config.toml
head_dim = 64
init_std_down = 0.00317
train_tokens = 476700000
Each number is 500 + 40 x the weight over the matrix's rms, rounded and kept within 0 to 999. Layers, rows and columns count from 0. Numbers have three digits each.

# layer 3 attention key, 128x160, rms 0.262, rows 0-40, columns 0-159
467526558491540467480492476466495492391476456464418516522539502536501485528421553523527484541455561523530432499482500484514513589520491504441554498517489485509496514545508505459505483498475487496458493507493494501472487456496519501482500488483425471566398492571541503486494513493545561533500521518498467449473487469520455529520510483508458533548472501513500465457482484456502493487518471514516484536516511487467474490490554532525506525508509563458479526438534472573499525545463485
487555557464497480522487455509493488512498464521489486472472458519489471479558500493547533534468520461484526516495532512463499490523465491484478545441492512551489473514529565421516443507511455514515506539513534542439481497502477514545462487486530453562506534545507519456503515456481562517476503551490540455563499559499499504506535498491526477455536527520539540542503447428555572389465560474477504477552524476504479480521450521525475479522479518466529516501449503508488537499517530
470495496522466523516537480524501507522483472514516433457553523496504467517474536534488481521499535500545462512498483465511579504493509558491572443480502523482464494549496473534564511477501524526478522523483508521450519499482499487531541546508492517554445498460529571488460494429480500509471542514511453465457478629436499540469483491504496511512464502495505509470490546516510527467473527499499514489526519498527491516489524453555514508492448523552474493495488488526550463538563533
486524545482512554467612501508489561517464507501586472474529572477477490518539468437506471453458574529474556529452505508486488513464565547494494481465521504488526513503525500482506508491453519483477537423567500467519531532481524433526469527521544560493462495509463511517476526465541472493499482513505489473429474478447514473464401506504537479572464520537477545536533485540450527517469470452544519530511509477482458556542456543499511584517475501484550464530447505523518566504438606
452425490483505521542471418482475456444505490500562495525496542513521523442524447456510541495503459506490485488442538571422451506502551480443507523537512495504451482535498491525477539445433544498448489485555487498533527499478483524514490535467507524537502486468461558462497475488516453447483480530452453451390510461485467482556507482445509521494483476501499472486521460479495518433476475574511503553533474493521470463502578471518515509540516559518495537389568565496502376512488410
507500527410452488496523463531515458476474509522483557460489539535514506537562557544479522536481505518506425531522497492564566478415511541506563462465496538548536479604456487508420572445499490428536475511487571510519475524456620487504551488543446536473528490513575486548515560540483498524524478501509516552489498484408572545467455480518542541504494527549537506499532531584500474528495426473496503493522495501541498516507491440410522504429433497568508476529581420488501537532401532
537433390483449517548536447478461466453497523476537459516518545503549502455495539515499487513495508457517528498553524476451572526545464413504477454469558454486451465483445491536500439532502535516444594466529478481524495502559477586523458545524525468460496513429590505496431440478433493508544462479539479445533504507466434406530546468468474536474471477499464462429500553508511526503519544495567473515547506483512511527512501466474493445476492532517564519489484571521498484466401443
470512479510454524521392562505493458450478456497442488506486422466498493518512507585493522460531564480521564496460486496519493463516521531528505503550523429488475536472563571512536536557557548509491552547474452585574480525488424453471480441492501476539532484422497462440535479504471504515499534488509547555502555436545456474521469509452433520574436514498545467490476542418415492482510536476408497527532502555485448534528474537514517438495499512454451452479497505530493437546512506
528533487550526481510474522514514465494500410466463473560486499480506498380438538468500488502429514494545517488419491545528515530516595420482552500480571548489480532458474470571483509516511515488486442561436479523447518545521512492522436495510450530653581550554519497572493492543426505541494508410595462526551458516493512612516488483565449472470478530510501476468457451530453496552534474518393598485406503497463562461537578488498523484451474547472413482574480463456468524516566470
524479503539487538495502497522559532494531538440512509509567517492505506534481494466455534536494451543494501554546472453449519501474565513558457505530538508488453586476533511497527511451441527532491461518434518488463491460498516554543575469522536479511501555511480465507467526424534552504487554533594543489470479525453422500538479423496499481522535456481564475466518478526473542483511433550491498523465501472505515416506571439473476498582540530455446562532562463508481477555422466
540525474476493500468486559475512521491489481479455428581538449534430468447514543477460505498539617526527544469464524462547515488486563540597477511508490484508452495504488494546431480490385485509514458561532475492557565500529448549529465423533529571478538566490470454514536477488493568488513493443449408548480483526478469586561506449500465483558495479478524596522564524551449547430444498442498511422433482450454507506506451469487502488567523466548532406594444511529532509547572461
418479559483470414450473549552514565545497437506479404479562431448507512529522478486498539551462528489575533564503600432499554453531498491514590522523497460564463470493540536538574502545504407566449496479490540533523559563487501470505449525537606565429544484486514495523460441506447495505493480556489464565472442515564540531600493550440432486461464495546544493533475558526549435405468408545533487573532527460462497468536460555601512536487532476461527484544492488502491455525438499
541459539468467437481518482603504433514565551502462566535537459519411430486468534523402498532516449529467453479490437503584403597541454458482432522474519536461463445514517530514403565425472543455496528471574471496588491470466489510521458613509541457539502486416561501451508479526553562500534457572562513445479521522519517461531623424537473459591511520345523488406459561528439565488526532515541577618484468464525487526476462578479470545479532489444512500438420513456473522485428586
518412442529458471507512468528459486475461575517477489475495511505505502424587512484471517562529492502415540514537496578481566527536457480492484439501489434534568502519524553427536452405525493437517553516473456449511476467434497521523459496527494506413549505531505499585437477508495514526542463542505505508409507506397427480485582525498490514492576536579436521442521605519530541539544505513479490429595515489546480469535508427573577444491447493502492513510626543463537478507468497
442483573491486487502506509512401579458498496517451453512520549525467587589497474534499452444467498550463465475444521514448533450527509416402502449475481493493513487431488561441484574451468534586563490507401496467508497526524513423521507540546507513563520487535501509460470455532559487496472505476553458561513555527498530538392461479477494523483451481489510449565575401547517464528521517478515545509453489486529509417525535481516527507554503503503502457532466476505506489469481488
536503469553560462461469547442505480531505489456532477483519494466450442519500404471542542512488495493436407513472572480406526498538433542541453544518527570493497489506512491527497462558511464503504542513504509493538488514565495534552510454491439495553474521495563486517509544495586504421558505506486580464539500437481560441470485542533459495426485470477500521493496463443475512438538513478534512446549547558459490546477532520537524536486531506454528541531490494521416463516519503
483467462531471514483476512488467456471481450544511452527507525488484518505493491482519565533469534529483433523436584535512518424473521447502477441526489499404472543554550565523491472501526459501433407505454513496606517553527407495472544462591551471476522553441555505481450481520495529530569628407373541472500521480521564563479524443413455501495508445491500517457533482475439359558457494489408548438478441471546468563491461504441456450526440580536481457459481522473540549473433440
431505534521454524510515528461484476534498497488415453533511507510446451500480495511516572508463511531474522500460512475464492458527509461454440479539533462496499572536439473425450497534483424468543496481462477529528476506576453429455503472428468480541503487511471514486538553591434589490424520458578562486507519545444473410524544494480434530469498509430437516479500494483454510505599601464455602550439549532424541526517536528531471524600460444492520564435506502435483458494483471
574528520481510521460470510484673447545440488485480550536553592535463512511505527416483506524516467561412455490572602573457471418550477445509479503549544530493484444534498464408473479474491504511447530500457541414532474545426409515463508528543490570444580546481517479463448550488458506556509503451489526461541510487482453434562497525454572568533524480540560574451490514501545526470436557446503509518539499475487479535493384461598461541445503492542466451494516443499493484406520473
564519481479446541512433492451477529479454472507475570535582478491433488510497511435512515451493565482499466519438503546453461525461549431459524485547422518529500454478514487568480532493465448462522540460402514504540503474507514469532513438470481528490486519518485525530525451503518551559444477442551459549479488476441484495460465539466482503493449501532523437505537518514458477527485483509465549458543521447504487444550515538547588435467506476490457536506607437571524508489421569
481495416472498605490511521449470510463561456426459505430575531403515477508533459507483505509474523509504439467453541504503562523476573524514482537525526446491507524560524478502485501424496478487442512514496463571616454539527491492474473415469531414509467515473498513511442477518398455467469467478393621500477546497444405483510445511534404549473507498581475461505486562473395430456496510517467429512478441530453481489425452534455575559491458508482470417520448533562467585487437460
511422462507482529507574472503482518451563497442505594530535517602364523493530584471542433574524540462509412525524437617534456406485525479546533475536435465525482514562435441511512570540523540452458456509492517546483547539489513522492508453543459484465445438523549542503450532521533542451480523535449503428515502541452472556485526480459498526547415524475513526480525503478470572526488519442544562485530485481493549477533562530512570603505534474415408447567515527526504524535516509
506513534521513532583475454498502533484523528538500514483548474529558510498550480492479453520475475431474528464484461530585495448474506515493441559447494493552481499507595520474428488499558584552541497529503634562477442484433458520588521450441597540507560529432521511570511510461524395528490558498481499481483534557505463511541510514497471458420453454478480525495511485538506517491541495482460533467482500441481472542544508460504525465489582462500491427529498520506491515450550519
424561471445555486430544492506489515417446505451449478560567477500463461507465487469454468435490610475527470487504403484561480516521536552488483516504484483442544470428434554510450521528498542582463464553484476439502537487520479475527491506550478567578483514501453490458533524526481426542517433510534512437438494510439487575535469471433501512547507464477505496484499487554482544492496444560525498547501481436498499533410531483477493511497449558466459473476527469512459533586504528
473492523448539421497458510482517513570466548494522461556511464457426529492450482544503490459458549535451497539439562443451561440478552547546538484525514500494470512526515562546564432559462497454515532579455510444456511479463507493463449441515510562486512559538524422465558503513482480507608483524506530431519506502516450501586453468493441551440515483488524510540526403468528399430476517494471547503423519590428544500471478542568445521473529465501506431542499490500575487459465535
463517515513457560543529440437455480411515532455462566394538485430496500550491511440492482533542545409551480554492603480469394486545541548460525501458457397383494467493544490460544464509433529514539500468470529438487477525497469472527510558485460445466499505566481542550501400491497502413500504504571451478499441479520534595437519489571540470554481475469471572461412499537565534427480461488525552551492498477498537515446429455563548486413544481535528532518558502483481475475463544
471510430537475530482477517490483475450575545511483521441424448488450509522527546486516454525536436438476580504554519484476502534496519518437526444530494541514470455487483498530471515554518485557566539503450497484478419499449590532499466453503520484519546497517497548516478468459539497545447480576454441596495480568498439446430458530461503446517503484530436458441440532554497476565492523446529483552479508437563571480493543520488492447525487561505506488514505440449482531486433521
583529538603432572535465566513611472503420439525439567468545462468514465526484483471596530499542479466496519506515475424467511511490500491484503466470535584499481559520491495464455520478531539535492506505508523515502552527444476555527525567502491553455418431520534498433572522480434514523500516461553472447516527502524505447504549535480537558493471502481520456525518497581505514422426563506443530469508503550517538487446562451505458465578473464487553524562540389441511503428438547
582495407437482522511419535505535538551568478487436530575517527478498515448488476448437536467501481454505574539499449441489492539560514387500507594528558537530522439529441567537458448442491525484458439508521463475490466501481511535495463526473580534477496555493475482582542479515557455478495522548529515478521539484474441609526482481441515455500520467509572522556465500459543533512545572539425455406433523479449536488421559470488452481548526501579448378450421482476491480439500445
508513448473529453507547450494565524497481618451474580391538502554505431493520570485553476368491505470506460566519490511459597529491482504430607550475538535440633509516536489499522478501553511452495514497525520404552562475485512492490441487546518521415536522514487532525536494546486524486511515544455544528548517563479594476492482539470495474541461525540450479519487468417486559470520485455483528433502452454550468531516485429493498493482459484447567564471503549524548519515497572
524501492527593497540505452504470487475505509421458477629575406525525546507501533445487550583508496513523517546458534529504488441482518548509524441490547445506447491488420526490519482499459556462485482523559486488505495481518465522522548516491495525595515520451407529503557511468522453552481503486513401559523517499528434481548434464500544475573440456502483554559584570591518467513505448473478503588480437508523521470488532538556454504500505486453426464481491492540510490499528460
516446449436473486495412408548614488443453488415530479485495544519576562571492542486446551460502463537497460448469561542469497484529523491465556518499535460515512554423524453588492461552528513501476485439578431482564508501425365554458537484419478471565557413468488521476437497446494519496507544517500459472505485467469448496529500514521527505538465475467457462539458428447545459464510462470481531550560502487565462485538499561538477509464542522529475527540486454548557534482467462
458496542461487492471519521515512477532465440565499515435478503522473525516463547505533534497544540522535525478554510522516518510482482572503465504474530574483489502535534482527520452536502470478518513510521456499484510450452508486540463510520508537480492518472529468517466515487492510543492468461477543506485555510492540504468465487509547514534498555511508574520559519486511524483469535459506481483550491537468497507515496473493525456512475507498502460507504431447516525505457582
503494511524467486509499511479482509532538511547477452465484466486519519509528503443486507479471506491474493493494504545450438439575433552535504491483469502495485513524513435475496435499554515520480496500485504500396537417528510522532552554489537487543523521497494538512475480492550534502483563498506505507477518498558472502427475502458539449509448433509467528508531433478471469499441543490518511461475503475560466483511559521511517468524550536485522532455431496486509506434543535
505473518537500459509546512494509492494507534517409448485507528504488453477506501484508478450527466502494493489533519549539495522498489491496446490472548551502479469533449512505474543417505526498574474544452488514492561499466539534557540452503509482543455460460559520497508457521479527476482463466543499514498454511478491504530480534534526513491505497468522560472503511506518510529476514519470526502468541502525536544489532503469530534451480493494525490555487485527465534519475487
555517551556500540485556485534547473516505504532541498431431515475505455465552502475494471461542497452456553487501461525504506459472459533520511508488491479531492495533514560533573526551511503512539468532468488465535564534500481525522570533535526485500456470442492520527526391445500459474437490592527560478521440572517462526484502520541490485502523465469594472550480492457527513501477572520452521518550452472506453501486435530518483589498557491539510491519463484464458511492482504
441482485471567559451447483488478452511436518557518572492510477496471513569449481490477503510501543492500435427505482503588477458506471491481572524536505482506474503502437449566514560468514506497493454550483496498535465451486474513516513456505527504452459516539459481521547522519503515471504516452539490468435517437522494591458581527548509571555504450475533494485469518493499483470518441472516511451503483494467491495496598506464549515566472522503474458478551456528537449488523532
536462528504460485569527463474525458500457526511514524536522574550482444496495530550481558484529484530559473507461533471503539492512536496467457541407528532425474457550505522495467528456439506470483486491538525426554512478506552514564564536522516431438562497462578510538535494509467484478489460445599500482484557407510548503571472470518546448537522462493481542445539463541483533445506498520577495477406482460489439550499529522461501481560530512507580490500491429519492554489498482
457463535487501445506417513500576439528417517458548454507520465469454462501512461532566540445464496486501478464463470464553553491452531501510443536550551492495530471520549455539516541478532485519494517523468551508526514479508455523464499415444464549537483508467522458549478444492465485449525456426481499491487581481523493436403483465464523569454533471464589505463469517488461514506448544509532471515503508485488513505551413513530512486474528537426495426498530516520467450498524455
427498523426507480487511536552452561527507472509512543501491507561481470452429460487444476522482521556537439521471524479458484511520502484511528443475583504423482518455521505533508530471502460517486531488516492427467545531526535478484473534498463497565529525499507634437468570508501495522488502497545452459516527563481522532596476515533470514479363564435486513478500496527500484474457541553513536458542502537486501450489541463533488501483498480487423476465517536578545388522549514
485458537516521498502445556478538494497457470460487613484459500555445489474461472505516521515539531544512505541461579508500541476490498499493564458494514436469548545513547559488563531430463452468431530486491448500504438587471547467509475456484499499484471542470532502432556493569464552486525439448493442451427499493491564448470503535540430471485484518523538590488483488575487517458534507431531510436449481540495458506477506452545559496478460488459519494555431422557499490523570553